python train.py --d_mlp=2048 --vocab_size=13329 --norm_eps=1e-05 --positions="alibi" --qk_norm=false --parallel_block=false --init_std_qkv=0.016 --init_std_down=0.008 --lr=0.000729 --beta1=0.9 --decay_shape="pow" --seq_len=2048
Each number is 500 + 50 x the weight over its row's rms, rounded and kept within 0 to 999. Layers, rows and columns count from 0. Numbers have three digits each. The size before them is the row's rms in percent of the matrix's.

# layer 9 MLP down (transposed), 2048x512, rms 0.0376, rows 1346-1400, columns 128-255
088:397548449480491491585563427567480488492492502582564541512467478486521535482418489437526496510488558544449486460588460519485491528452491584452490623408512531465415554494511523438495573586478442379542489477483484545514525548510497486496583503477465576551447498510485391559517501484543507506551405465483515471457528417510458479596415457502519450567582515482451546486519435577491417439431
110:476527478460551467436488599542493430479477518462477530427589454512439427532580492560570425480536474519551381508532532534500560482358511558498464469477487520535566527470507454502530523515533453474485502510538502492560483518497413508558491470589545551485529486494553429458480535463448505477533484480456556507444513481499523511533513576491520487526462532480488490590382439527488448415484
085:461501510512446398505513476522605468497619482458477454530488447447518515499536510464411490445459560477527479464493648448549469519539533497456467514499513462512510491518578451513486506499483462474580506376462497496492556446601538479591545555562445468407497480408505556498491422454457525488433469529492527560547538593469519532486506559534501623531509499483582536489402530503465574581443
100:543537430516571476534497525514484535434482536500447489381485516618393458525531394473518512590567472553546488523434557461571532570570554497524541620534501425541454591517547504461447412584523417521494547467538552556476569459514522594501531435329573525529424523553528467576478468463393466481606482523472472529483384546393507583498554433590519533515505484499417476508457495498462553480469
099:518561430539487502500463469481568537384545438464521544470515497614493547457505495474529485494451430512442548551426550514497505525473475446504581522487464527524586442538531530508504474421512416506622506556414555544494555516521487508602498529384477585516405564445434506563490517539542485451425448471500461432545555504467500514455535545500522524510438491485495515383469531523526395433490
103:504499546537455455544501562551566459540577552479477416553548475524429519445418415392450503488454547554457496422572560506582460497420507561425383620500441520506540487470538563559432536476636463391544521511502575465546436491514593498497543479538427517404496550506524562524503491457469527451528457601480462518569561566494543539515500617489447502522537472498509488447382486515507591514483
084:380459582420478500508489526626481426609501469513506545520479542447530489489463490464508482479484474525453544532361573429518392588530470453528514557470486369527523539452531446488561498488478477427493452560556588562509593576489468428538574498494489511467442560493480473404452516556502544434531478513468490493484516527493507510440456415498507525528472527531560483526481528500530539484545
112:572500507516438410488414549485506475519528493483432570606494515522488552517476538550553508551524445489527555528503534502472500586541510467529459486547471404450477581492493497543476499498488486484515568440489512524441506549559594432465526606469557467558438577491543527560390477470464642550509469436466495542567425482520502593560453462541434511474494469574562411535499510543506581577425
088:479571481544511627528539532533557464592450617456481571549425502532553485480479531503530543539530515444515433410514567501452449477501551592428491519455522437503476537559534401474506520434483527491476559556468423451523542437541573382455574496526400486412553466472509472536414466534436442491577387553496491406560500517466548590508492537502505487434474604522564551507549539574572485604520
103:444413495548391565504619488478531550490426566515501503539552426429498475525455471499580620573514460467411509489500493452480462493483400533555562498554485472530551554552504489503520491538552504493517544549518476435496431450501541542409431504459569516593551543537498492510573407623476486536431425519493485516604583625511412522571493480499502547487429459515495535509527535473407481560484
101:525499480515501444507421519512483538431420405560562478369476372526413626466519567484494587485456515593525409569519496467498495481524529509470503507456489500574541486476552516572475574494536465500533582484542427488530494519476519507444512463462512501518511504488483463567479439491519491437483598468412585471478488575541517460507547462503437502496455416515512461475399537580515502424486
097:526495592516444426511468448475491523523545437473539483566452503526541473537558527564388507421467498494598552503499474507538490601402496549496562542535526489537494468590516580545478498445545446529536485465373494499511492447461506414489527555588477481562562525455474485615512509500485506518500459478507453492572491517431443571498468463403426470506465508521526398488533576458542425463518
106:582485524510476451562439523476437468533506544421479463502436508478455481419615558568440484597564426563475514559435494510582435497475455509519481566514442639582565502447563531547511493556474512503561402552482481545565471517458441474485492523487422467477421504484444473586433412491456454460574519530509504403489474483512480518562484463542496463537506515531459526471532541484464535506483
107:585524431398500586505580526514474425512579466518522559546541435457488466508545510506510500565494545652542459503503470535485512451506521471484400527553504486512467632519431448483503500549500541492469416497553439534598447456533574510555579531512485541505443499499496516525434573500498541457399462507500403478504448459497527537539497430519488467550528511479476489470574529564417528640404
081:500499499562499460581434441476495488507456498571384419559412488442493527494518483509528531585504493583542476534526461521494530496515510498415433456480421592542442542457411473433522435522493626464549660531466511442481543461474495471495466487501513510497472504567542532563473553466470484494481452523457486502470551537523344549471528574630610534552488400431503524481574442451510536492555
083:494516407420484533626453420423642513497452542497496523429400466429558529450480569494535534480481517547506458491559522383453570510532545425536433444466420539467457560503516360523473569537560552549481557620407403444446406460557461596471520491472451570528441490495437503492591493480584583555449511460493473479474510455531479447534376398527490535418531536467580502462537533489516576567485
104:561502586562513526445590503523490524501538464490520468459532544503485507519533515599515483539483520453518483480515553459579608494496507488429565495435459501491491506511569518472526590492492513446475477484578428548426535436484492511541547488476461509427488483548614475599361422555546353481554505451439433436529482441516503476643445498461464494540547529514534518535426481475572436460566
081:477432431508571496542531420542367516576472525466483438529514495454610474477471456475566499518540461527459466467613499464472543480471488545543549476446554431533477571495526566501518499444518470473456561614539422422476440369426501552551540453508494572538495415497540480554541484531506457468519679436457586554441437616524541446554552476422439522513446535510578546518430554446520577502459
092:526521527511400473560488533469456514455423455478507502498478451503394569485545552461546484532506548569472586412499405567483499586524509440456553476508558543518492510543485501454552434551417465477471556571411387553439428511518556483577455534534509498519516463499468487447548481521499518467521499501528554476560501555438560459425434564453517493389513493493558481589618404422502524570466
088:457520567482646532505543484498513534540554514499521519517511555511553522487543462516502530608544505421619547492492367427562432501570414535444495451469524559544552568507468538486438426441531437474376570567508493477450520407570557392437467536477577523627425544495543496540483462484466484437518491544472528505542436532482508571479484532447495425416593554512468437536482471516511459562479
082:464546459450518515482527433489445481499480506520482538544469456439573538537474516491443431518482506502446453524474549460340482474492541483446507564462486514463509569430601450468518477448507537584503460522526503527499484535559420482584512561492485481534486518552569557490484533510469517453450495482493472440497548565431542546466442544474474510468413506494514564500621475502524532576467
101:456512536546487541541485425471543551482487491528563475572607487509526501488511401566539519592490520510500546506508468522442462553479474509494471521555518445495476564453472378544420451536537603450497499526418500515458516558554574489469526451540529506570528576520501564493451482447438459559593458525443443534441461397460579548543499392397465487486571570557487502479416488503523483500342
111:508455478580528516524537430534520524526558586581526519552460450489429605553514414527526550500509511489500479485468552500487477563581530423421450512416742487592539466559437588527521495384492513572499413466514542513481469438478509574554472467505512521439529550462345436412515504598453555493461520476431596511461543482508512561451692522462470543506518419568546576518488590475517608565528
084:499540488463496463484547518515485563536452466491496529537488479520476489516500526529533544527519455471484508425493515502512476552584511532464524446439582526513473474542518470513580506460525501491518472514450492358524590579503451507523543502561493505480535449423498431505560363417553483476494418425482475506512526459516498491487534465489464470586628548497513542652449548529546524578479
111:552432522494460456486457474601515423504516463547591559448437583572488544468534571517512505521494469580478485461555557502409426446483460544489483565497451466532397446536557417548489468544578448363428517478594512523473507516487506518568601431452529501518483497527539493530488503427461500463486577633499434591508409425548467485513424564458429585492471446570609432558451429569503578502504
094:485559476483571486366492450549529400531564525427471474517492462527513540493568541523504463568502498451439502487478528528566459519542456467505463454516565482498490500508546425488500479411492525538506563471497563414560521470544497519443438516537412494475462558609461473512461422452621485565515553500427545560504500396549459499455448423573415581482475589561525538580468463505425507461559
095:480490547595557462530581477449550480569484486457479548553505515449550473581437492498475566450491436481489542535513482402494489443453585419409378601519531448517442556523446495603466506529436518550416539493517478567390486535461478532475627464526517443467568528516532499469461548498492502482491515509513548522485480467427572495511524457470428501491544532547545462451721569509481492513528
088:412452586447490507562515451495491490453557540572455529516494530558413488481472471487434530536486460538450481492507496499390524518482463487512508493519472406507501549531472487448424433484570536436508507473527486514484338447446597442457440546453453541522520479426531508545518473448528504510498478546520439454497465521571478486547464506522521470456531526545537543429518531422477466523487
092:467464476505430613470476434405549486415550528459525528563488536438564484423534495502495501445576593523548451473584531476542545403532523461508548519483525510494491446514474499583438524438496509546524488505557438456495457416518520520439525460600520458504527469484483467462568484556486536528550479482576497565642550526492501469511480466523466501533458462472496497471516575420556443595429
101:505495506400448411500493481538465428442557521429517530467555510573501614513518511444457480505461363516506427505494447468505477537585443466491535574517537508422540545468468581529526469491477438422468609463600426554563543494534497500528550564604515478353496538535502435562535491482526466457535510476506564533527457539479460564571472557453346453505473536517418602494483545480555481415431
107:509481477540533575502486466450564534429506496414476494545540498504551567573575527539466550474463517437422454457472481541542471404448578441429431453515549494535511478470505516531488571435517532525563493516531464464569353492423477537450466476464514486530474386467527478525546534470469462502478524431462503502510446489476489458496509497535593498513500461632380599505455374506467464626509
101:560493491489553483590507432540433487472505524484507543421356398514543625497413567541399447537474472567530564592547461464421496623501482393446511536531472348504458545511513397521466478472487509538609500495489394508549454605509462600457528493526429491459537584457475499571612469525539493543483508540466526547567444533532411595467346545421558565488503484506566525520484526522388542409436
090:566510557513404489518420534451521556540471449541559485462517496550490573508546518495497477508479466570470467405541458480525475465573458468509527463569513534636476518526521496580446488500561489546555606494431538581433438495559405544518484416452545422470442476430526577515468487454540565498458555465440543426493534478480546451475562487393464440439461452441499414479502464491542487471524
105:549455442591507507422461513498483562506480398512434448418474443400492572474464567541477453399392497436554504552502409516539459499458452457477568604491505470525466431491514531486529619472504461542481545469522435475490495452436469555554457471500510627479490508504429401513596470534528559518524508486553552544434487542503503497452630478506486508518448553507453473503475509568523489474540
104:526500541551614521439536403581497566555462482509550564514436536444534497482586537494503476496501440524572510519592491539472498530486469486517508406512541444510487511528500426468449469498549533460482570564572468478560482455458582497389459609381493545436475553566558481564457540536536479394533492539388592559571457513629539534578444402532491596501470446475425573534525444482512489488463
086:522502473462538518577537458477556452418450485467502550440554484544498479538523519473445508453587562566440411533518463526584468507486420495437472524588442434459496603478444528444521489540454523445438448513393472513569434535529399499480640507594476572539537497465560550507516495428499463441632525476529553533503593480615437559460595578528523537539631595505533531463409520410571556503556
085:448610542593394526529487417363558562480534484501445467563489476428487563477549535483458501568398553532473557447519385459435469479497509550488524559519402394556489468550517512549467426463458486510674533456481483554528523476531498510490547562519537430534457523551511482493536441471503484489573446509467459506559474527532479549496493470359405476516513540410513459458516493494546533456483
095:468553480416489520485484525474477472477490478588581591459530551493486490490494489446514424507490439474464563531579458556438563402582436487551540471488451564446493404479485439385424476528515495517428496515498513673486477538555422490460493494463484551519543489514502514468548526548507471535550481442530446458465545446546573552474420417557476500473498531470431517373502463462516512558449
086:601447498464516527547485514461455567528379468531597545491453578483522485423498538439443517519519494532410470528525503491375425550504488554426510439513538564499505500483528406446414466491542490421467440529499522420553426530562501406616502505486449553554542602614519493567566456509577541488542444539558492387469539401474476496480475510560490427515478507488544516503566554533408507582441
080:462505590474594461574538486474512504465481540505537497387442519431478474502576476395615475451445513514495416514427499407470476482502483541504554477422491603443506484517534642440453436526438459476512503550575649442523421401435511554515456424610582577484440469545518470411497554460501484498533500476479510444498516574440534542466481512511488563510561555401496429348466548530431461493529
103:519452467474564587500541471493511410498608542564525536519472441575499525471433434470433503580500454470500515511486493437449533468528433519492568491517500492457456522411521469444507434578451472472535507488461494592507482460481499546427489634505496522472488476478613510524568580535461467565434468577493507622519523538485513547482401431412458481544497565502501497369538570558472455459436
093:531546540461525497416430494506461473550497494474572531482447476414530438427563472497502566503454572481537573545509411485450431487593539482472533481450493553510488555431566493498516432568466368536485547444476568444488514570578530511424474556477580451517480437558524550547466512517530575521451450533481537580566540487509547564566550541509474426425531481520497443407532464590507451476510
095:486490530552583444468523491512453530526452576522401533572538475491434427417487441471542460427531534550561514473471568490530369484592488589529540416491478491618509584516529465519450513505499436489491489497421468568504530417560389538461327549494480495651573432508535503533669436442434411493466547574490570460505490609609513522505451543453510578483536504419517479534588489531555462466511
101:533517546507552481526547398389428496408569487478526511513501416566554511527550550521526524525517524491531495505504544457510477482497556558461493425433611515463485468537463446493528466398514410559488437555523455429538561556524441495510475548513475454485509425476494576499559463484489530453467441519445399438528531490504492487477501422440459462466442526511528559574521507432584482537454
099:490481491499568427547503476501526575503536432403489487535469636415500521557475475478496497544512500467485412439460508524582489490487423481462485621485448503564605501444476563514447502474540498539545497468478527540546481540519571420584483512498575513537506530543547476557466528574505490448559446549474502573485358478483465517503423460496582462545491463569545406510583436489425483470502
106:418498435469487547542454457519534479430626507443518364493560514533443456504497493497531618426471412478511434546561512571572512474505394537498453468495509476553552488428505589628515538447550489460519457495399497479439449562416421445503507540530470537486576410457521475595546464522520589540556649541562528472474497441503457554459539471444465501553561579547427505500502497543436545534545
103:429507567472372485560522453292580502496498504519403510383468520482513491489492443512513421418435579417375487467467430498445483463495542452550555550448438447499415580423576493540510377591513537492492533568567493568585494594494526467505511490467478477437485508494520488434496470521535555549544538464538501527536457459532458503549498493451556508540564602480553474547486493483385518530531
095:560438502463521553501564532560379397473460421544533500450532485469514436556426544477430533477467449494501608460544503473581566486480420511447500488536414550516429496442515558456531541528551457443460497548504524552405507572588432412454490465503476558525492489419485526504572525522572444492485508456497556441428565464501478568517462489523577414490544548412506422450555487469460421559495
111:444510614487517548518420573467507482449545403527534496492487503443408507535525500578526532488408522527459522534409504531516405531525460498422525504605416517461616495505516543610495578449508555552561478602479513499443453537465527535525490412448573559547467513497543421537544552495518492474410491528500433433493466511501549485461566474560519505552429470439482398539559437428448402505573
095:560509515574516483476525555476486458461451501545513478544497540462532485583479522424463557459537582466537496436479497497471520451558432457357533508551471604576501499436464323510511496537500551527332448422526436573453445454545467544519456472567435505470477503464553509538601464472513444458442504502534501549529526498600519515457442532561458463633510473497430596568537489484497478432560
127:531477502484482543497518503516494436538463466505594494514490488498498451433516486437568494506472475468465552502518460500502370448556421550514429434498496513493527452532483474485536592572639536476445474494532473528625605498546495405551602484509555490498516404511518502493474506535596527551546583526559530483504501372490553401480411555438560499420499538506451459502420560431477526456491
098:471523474476476480499474598466550436484519438475478521517509458610524508476513395514483540483486404461498495463452514516510441485490417486597449497457518411546476463466529478487561488446537549448515472401508551533524450480530412435506620568467481495572532471514479510520557497499506443490580563515538457554486450431421498436533477525435542462545489574516592492469596453591468545473480
116:505505558440492499533558427442546508492531519490458495494424538534573490468495518445421507506552518545514418515447487472522537541472529563486570412401492399541480463404485440460456462606500498520533485461480503531549525492551536492531405494550518587501507548441488512439498503518530521495490462511534683428454563616454407523459482511478535518493439529483559588585514406494503544515507
089:420562580560541477546519505574502500455454509449407591527424500453525460473482514508488489546539584539516510558501518482469498595498442550569500430509457531430547522610535464463514524508500529538526518592471418503549555455484509481479400531524495516563449507497496409486457454506474471482478589519471458427461478402581567538569527502502559475496501467439496455531453510522514498463619
102:459547516509584489516519496519523499462551473448457589477520545539577506470545501504517581517503544465535502431550525490457459517541521483420456546446528521428473557592488608514554490397497456476495500541393514507552505478608457426544490490578485417508449486470523484612460341442511498486484547512551530540434493424552448540537512369604447543451528522556616611553484501491463504446501
# layer 9 MLP up, 2048x512, rms 0.0366, rows 1347-1400, columns 128-255
085:511406441502552517541520466552568467521473518503481590425499422502450493576531490503573430607500504492525485536544409602572580399460522528470494452494545566431513470518527439520485607489501439539449468437506513433419544536470448554590514506541607468565495566477532526512504511512552513524522463556481519455503511400560526457462479543521532438536533496494467414530435379528505497439571
084:538538471489534588473499521656423566561463506462444519413508558496409562448473548478550412535520451609495570530417419538447523426417533486534478516504419520555499520526484491547467491465515511572416446545423574452482447455418528536495439456528483474495496563602581499487511617654551556483561570426515527419439590521536495478488548494528516479437502531522456465450479519535498499484532
102:518501487452549560549423469489459552491496530486570484454510413513513453408517535544505487484442521476570499570514531528537510471470510492472479470490493464533422425538460462403506507438371453504378563535441437496492465449565492469553539496544532483468527431481518513520595487511585527525504499568455476499536495442542577485461458545429474492487414501398438481532527450546562478439530
095:456502508484515532544506441484482498507501535605562508408536527499554563471587460440548508514515501513509505505586527462583488530513580558493504397464578551505501533461541494433450453435561525499403483540482450530510537489553502461502513541493427451416559566424617503427454472454483582539509406463480530510507587395533466444463519480579492557516458409465442548492483456497528499473473
107:506483421549507558495489488502543465403460494364573536537469547428543454452513497555527503460533500590547427616571503532550535448458502447493549476580415451478508452514546541432523539567562562536485581377435483600515470497455476547452536523530529466515579441435556485464457511498635382348443563402485562502519374447563569498518548580406447521503590514519579424533427519463559399445545
083:560478473486436526538409587480554473474544519479497519485601448524507510515523500491582451458490435465498561480542422448595534470473522453466456582475488547593591571476564499502530506557507442416536565383497461519520510594581494542486547516469505583479478599507450460532490494538378488552508541459447471496476418431477496485535542477473522607534461543508553526444467461505414431477480
115:443490533484568453511446423492535464489518554566425534551558489468520562501583455518540484523540469526484519521483453488612522586506537525455475549434440510438458507516429529515543463528471539523511539461528471520454488519519517498407495449492642498527466483544501501477497547557484538581426470503436534534529590555482523581391469561500573488465458512476515471530480410546492547556474
094:541540557540492425446389489527475483518467484512502461427464593413403468617552457480540435393464499529511502584617475516591522550483483462439448478408478550544527492418528542421514562536551458520467588416633534500512557584407433517525462417542614530531519508511566500511594471564465498490518464451553607520433559490547434552410546520549504439510475500577450485480496411451475496358419
107:443583563511546502468514412588485440454456526451430481536417536420429459478454483527517358498454492502538539524483545425460567544387539529495482540505514571425527541482591481488480573483490419471498536462525548435476519551451564473595453497542472458546474551383527427445428535565519502531552480527473550512444507610478508430540551552536477519578498508585510514569510567453528458425454
104:504450523436474519516479505535594431473584446385388516566507477536586523551545489470501426418550517493541429532540504529597539550365523555515537468468552500520541565510496511488491475568522493523514403421446471502461565478540599488544480497462380504522545441407568438529498487423490515506436466455508594459444529480605534575507486553471506516467520519460514600563510559600431418518539
103:523471441475537534449550535469535481464532561596551535440498511535439458549556485435477476453520565482489502459566440506481450562460446410484518451533533598491530435430504451485539527442524547505495502536560458580511587414507517532489435509600458508444460535432508529512519475507511453527443445454513608561488468515545495552462462513476568442467627518419539553489471512441503479492451
108:481403536466546459481501451447473477552511547492450454464512475491503576455489525529477459604460415519590504680491504480453511490436551426479497478472480524429501586451452517510530538539487455466469371538503564460545488500555474461449502394562505474488515527509529455404505473469450428477518522525491550527516467494508536463507469494468526527524591602572455507388480496562462489509546
109:505564543435546472486448512472496418460472503494540527548546413413547432380498466565507503486481518522676492426547468515506546521486521560558406501438541531482511534472454385483556445501456477522478490367524480509484484419526483509504534545527385464444487424499539420456480544553532465529469507472512495538476503478465581522517511452533444493462472497504523509474566460476429563494498
087:519481487577527557467486514564484470528419648486432506488499507458468450527583580520564446430638539487520478545570482470562580470469445587486579495510518485512496418435458495458479465549526535458409451382439404452491399520496516483477520502504533366452542491527470504519494482553533537489453593518563565541462604432572519466564500550412504448438437570452540487530440514457521429514393
084:526510542494477504474442534571435511472507411494478515461572436543495477477520405544472449457452580541503576502511524567526518483506548463388511495434546607420583484509516569529484487507503414523443497439603487580495434513482550455449407468565507453568513506510561523440465489506482430356470535521477542509444533469445460506601451463493472507462576479567527516551460519497558398487439
100:393422456496496537426434446657478576505486596499526496477591485515471493466530486455542488426588363518456512495510526484473532496431513528428554513491462525520529398501469506415477503590441577517550479338506428501469488483476531593414502553472500526444516484422430496476463488560507423470469521531444505621403545504619434589459559564569528498542577498545518543575498401524392501528466
081:572626495454531516421512485512418447459591511539464481477466517510503508501547525471536475510485550512540512536519491482540534613536436502474490476492525469465530499446497497470461543494549477448460437473551455560462522452577420438576370406496461557453536579491545437468503546523546513480482495513428571488417441520442584381549512501436608504479523435477495490553480494566469404483467
093:463576457447548475398480462518431538461586621501449473495538489524554536619456536566494504491412456507515482592523599441525504535499544572488509565503584421559473441388453492612552567506537450464524562497612585511629528466474467558568570455450559484448535526532454498468500492436547512512492466504442471433481475465571526476520531388520488557546374469500521526519498461568482420477493
092:567581514421470469446453411544478527460496491480538425470490521456551477512514593528525419472500506427546488456545487516417492575459507518528451461576566538528494471462464412470469594535509503452368524530533483565454564467491439541520396504560449460527458422513635534546517491586531532463603459557464528509550492472480547600493566609446512589467518474481517575444521545427455499423530
085:618530572498458524515495597514438466530600432561459603444476507469376497525538434435457410536488503568446527555552427520595558505465529511493424432421458512531496524511460530532527535581536429463553494477500521499534436481482437493449543543444472626563570553492519435510428531516531548579589618478475594584385409451447528436523508485616527533496519489538423466532472472450461527493514
099:579505391531512539436397488505484492436458423386495473441426585518408526555546547496501466368557521555503480455472524532559502486519474552496541511628463495522513454520577506483520521533500512473488536467610442554514608511446442482546469413450450499507508455509477522565504469555551509462458470529486562420474459386502542547457504491553532565529380492464548503540510548524503527472618
106:579407549450500506519547557541495385420599511555438564537564467593578506560622456525481463498554522484467328501568511546545512557515487501426449502459596518527544470525531491399501427513587485496450467531407505445477529445461453490489473545501521446492592443431525523479550510395573459501470466527447555471481560503571512476477531457400474516415494590465445542564502481489492527543516
085:576504542511585501456444591520543436533467482552439424544527471530498470571486476486579516557462427479513446657477446538469491561455515465490420592508435622488482485504442486507493438468407430497460557485584510557614535444487489494572471545468457516450482416507410527532498625522556539485569479476584509481486537416510474523486460513483529441512454541576557395416517400553471410459585
109:478406494421535446503491487474488470532527528533478474489511427453602537556469564506498517507567610430530361499434461519505459472521539507483489426572507574501523422472470439445545495492513500512521474522526470524437453446508472543551505525545459453511509459426571572497501533553433467413598512466501546561505488575515490484439474493402581454478546462445434526480469464525572564485463
097:557460476547539520435478504477495486470474472560504484531597505494429511529425495476525497472499480534468487454580502512444567500560523556440535481496523452460459406453528620540454523480456570513516499520560529537496550516456525607421531409487583448428540502553584559458587505570499464460501561460458558369405460606500460487538598484459500460491566599429508471462500460504477436432499
096:620561525465501596440486493487534390490494530469494495399483584404447564489528558569524467475542494473461516616567455487481592558392488452540508469445502499593488515543505459478520566540491506453500477494443489451542446486588517537503482516504519533511519485347503506499491598588506516645531483480320558496438486509589491387510493571494545506441526498473465541543552514507442483454483
091:542497543498525444352501484558561475497548482418494520521469364495499468523556498611586484491435592463526587543472516505553564570447560480350452443588531507524561503517541534545523503521502456500469467548564546541531603478463457496553606317506495475485498582548485436448554541574454463493517454451494452512477384459516580458536564496546506490446558460565500424573539452486503628492535
089:566490429546438534480485470625466460538443546499465403453594514490490517524442460488533504510549536449537478539419466489465549593568502549574494468456511631425536506462540471526505418428493525485422479563400469457561444490457416485619356579577476477457522431527482575523556498545434489473434468557480520437487455508486446483488513552486503480507613488465498426553545492481478521410524
103:511450469426548643357436494508542438487414510487386496541568528539535518494485443486501499497575556438475476516574552591516532571497479502539417420481462549446493443544514467501463507474502506517515535530520530448505458430477514496483371558510549462501573434466479450514461598453509412468499522567559503459524456386425493449530574514445450516489500493509536452583529510466465504474570
107:554459553422478439468505489461518445440485497447475495543490468433484357504434545468468495427564572429628608555505497569511535574468608574362439473430540537512542516533440558396460469461594501497446587537490543419499524457468524514479476496601513485467615536537501497544497533453497490499469457432531450434506469435482534428516463557559509516480460463515466558433498563477513333503557
100:522504473489470570513524589458567403577425490599502581421471430479435466405505428459527431505513552602529446530502462511497459519509489435587468572466417539523464552488618532474514631494550488439466514496523511519451636496482503513460536572527495474495541521521465384457387532455446403472455511479509493573471490517476496484460466487546533516551569450488520522518510404443506428525449
093:515476423513471414496469419544633576498502464543544646483538430516519451535534508439618445435514438411496501432524479559507561426490513455450502444510566648505482479564467562468515504462487515544449564493500492482439475423382517533578514481460630479505491494464444490524372517531570481506511514433539510537578503528444530513395532513503497492494547533422545425484536442459498598522521
102:468570428432543436483490479516537497546525449563446548516533587469562477516446427465565488421484563505528383436569538522514492524461526482470499533508557546532514550456475546518462493577516503509473445497466447542492563544466586514437454522589505465465507534563521515380366454500504415419529534543448528564546496567535513559525453518487448548557446594467427472455500449528539469430534
099:550435537569623497537535463521464513471412529496525499465437446497495519527503511613580524417462581504514581492527489592470574497466548496441478434520453536535554453413481560455551446454523497471413553622480354539654478490483464572462506448569510502529531518542512360494508520445508579525444518449485545518565486537465524532505574472590521530461449517586369429479564589471531527492511
094:446560563554482516502438481533592480474540567478537526475450386457507531499534520578490506447452503476535510523607499503407591482438507570486367448579522600557461496530451503437471540415518560501480547410505527450472548504462511597472461559568507489501551502518520514562514518585433573495531491461540504519441446434460499456520504501466516562404507438490426499481575409576458564520480
091:516454483417516482460497580528515447443458461596536597449509503475560468583527407470529491554513468446535518426616511507440537464469458392556513531504543570528486530549533560430495532590422532537421414424466497482493547468578454479529548533528449471531481551437587515460515513503460517526533479492468590539475584513603448439496517483554487490459479499510496517448543537459530450414446
104:527426543607416451485471514462506561528494497362400433452511386557505548559479557566458555467525576526519455515481539480599505535455482520458447533509514456587482542502519562585561516450442496515548503436526499392485519480440505545533484456499507432432491495458524456565432469487468548456488551539496503590492428510527512466497595549412599511527504468631541497624461540502473576469549
087:509596644500509615522452458454549538475581483492453477489597448406515540473486490492555520480449394593486437522597512449504463477487544527537382508475538539500542511513486523518519500504554539489523577584517506517504480455440448523473457481503555447511463466472481514560498500531470562534528552539499530539495475525585450378411581504412503540481538493563388532536486432519455523473530
081:467538473495559425580454426488529550474411589532505575509448543557385459512588512607513418642580531440524546504435480549506481540464463581563473500522483490539564441504566434523455548502391410400478480519426486458451448518459407449520549500462471557556460581531511368570577542493521456468511528530511535459537506441492547444459443540516516477505498513543569462542462450501583504481542
104:532523509519487480553515418522402466432561489541461524444561499501503472527458471470480499518504512530488508461476475474457520469495497484512568439523618484481493509488509567446522458495579537442443600442537412625546560566609422476519515469543503483568547521488481473516493560446473470504539424514440536574453370564634479442498493460434514516471537487477399527510549479558458452437505
095:447563490351513523518482458557510448391470571515516545578426479565390593393488559444575396567499522399430525459499465435542583501482490515546524495501475479472489398500591422392586544582478543546483483490516477499457470480491486529496466580481571473468404453473525533536511463530414559504491503490482509460492473428481481538406590501422585518510475418531557477509448387460459547512554
099:469560501542523487554488498485518503522509523534512564494506599496469498473461466500533526446588551395445484536571608490522605529457533456494392575474543507453527559465597491406476470553509405390484491526459594433536450535466398483463594495424578499524521479380545438473461537503439458537494523518463587478467584477548449374471560522589599433593568485469497458525470537496522459493500
097:506509606429543465479458620555481481503544554477547442441508455554466415463491489535455476515520502451482442556459528458482569503455516499414408489455497455537497491472495482480539536491509500421509418396526483534545480490415452457544463492416540498548510615547500492459434551555468542551560544529418458531481502474518508458563482441548543521499497503569526448523539445469457464451505
106:465487457470501480494405517460566526449490452563530506493574482524516469473509485524494516486489526460629428520556539443535432440431498465588516516583467522512536510492535454454514492523534473478535343516453487616501553510518526552488500521484472497365561474457507475460480535475467489407511497414485487591525530515484555522523458436511505553562533476533510619496460515569561490474566
107:499475464503520482483560455523465502476515490491577535470529471536529397451477569482550447472431489549414578472511598580500487482497498553428547517571525542556512519501499512537489421452378473517466372471505517461462488497497524520532504606453575464463495460492403412511553511476509451534519398419475580460500548464501527500552539521519546510449445480483532403502558435549504479483549
103:485498457493570564477544567517531490474433492536519528550481468504499546579373558568461498522539451557575476557510468421538556454482490556456520533520508469504491477472492510483474507582521505517480494464516444448446597496533513604507571446506499460486572489489508525502420518421527445450463460577419519556496540470483558567534497488460468665635475432425496598476461520482521441464523
094:527480472560588479491464406532486510516461521497490565508450455516388503495596487565532495552569507466538576499489508511470458427486555495627505500546606493528464413505505552429599549490525480489433547373522453476531472459502545494575527485535422595556468435539491484472383557562571493406572488473482613458563463507442518500509490546506422495475466539519517519511419476479538561470573
108:513490461547465445500553448488573522476599491525467503523484514464421497470401577521575491594495485525599522512539457547500527584507552501518471402533551464513550478457446450465550491476563540493456517363442452471506473448520491476562492494530475404522553493492545541436536562476589430484533487591471522575509466578542628467557607571501430471441517590574527500507506507548444479384535
099:475595512520560571574420424496545464549534522453517590450545401494411467484492469538454462508587456464541500537485559613523449435512567497489510534464482552536512529536426565524447551521517497471486563575487475427502526462515518483572532485477518513502498531447445453459442565518446427448544503520555526491541496528452524499576512497488456510538426455480479554515463572388488596550498
124:516454419484563481462559589573519490587448499526475559412511468473526509494473478467540432476447517544582525421551523593582500536456483517452501441481518515520604460442522499495525519510509493412586537516488477458546467513549478448524534517509411429500458566430516497488480527518515511574550508408463548525398427500510505461450570503486522525577500531515412532552521496470513536405542
097:568495465580602520530413561550604468523512455495472545474479523442457383543415573501585535463483427490522514520508514508496542465397519540437502484529515489540502500442528541434462537491503600508495482564493471515564542523500471502482433445483474574393540550563649495575494494545588535488570453490484531496471533601518494491549618508585419485581525533522532587438554559511586443533437
109:490501514479462464503475548432501410448475454454439567486421490609561486471495522515512477471576514660522521501523665506559456477441492507544455460430576511491510422500428489379470526542533495518498465499464591515544517441486503545475465402546503621471525593542529454385646464525509504464526495507493490477378485469635445409416462550588507466496536621503462518512517492466615391443527
088:579535470480504540504469539511413403502435506503415506392535452541448532466471486573509497555474465504458482505536486501535507419434514417492519490533460512500522555439474576546583477497452557564458445487513589522603504554565532565550534417434572470512587430422483518497507463521508541519487392544540589525536490518556458553549492524533448571534435533490511500501529549521488426539508
108:509557561520484386483448587592510459420515487475512487476479401433377500452459590601431493587566517560502428542533436436527558483478494544455480465454564547480516422408601521530476517533503549573420562499583475560571553408492514509545548591512491458514573479587544526509594502555590418536502402481512580495461494528556496518484480489507533529504469492521518553558529505527544461514457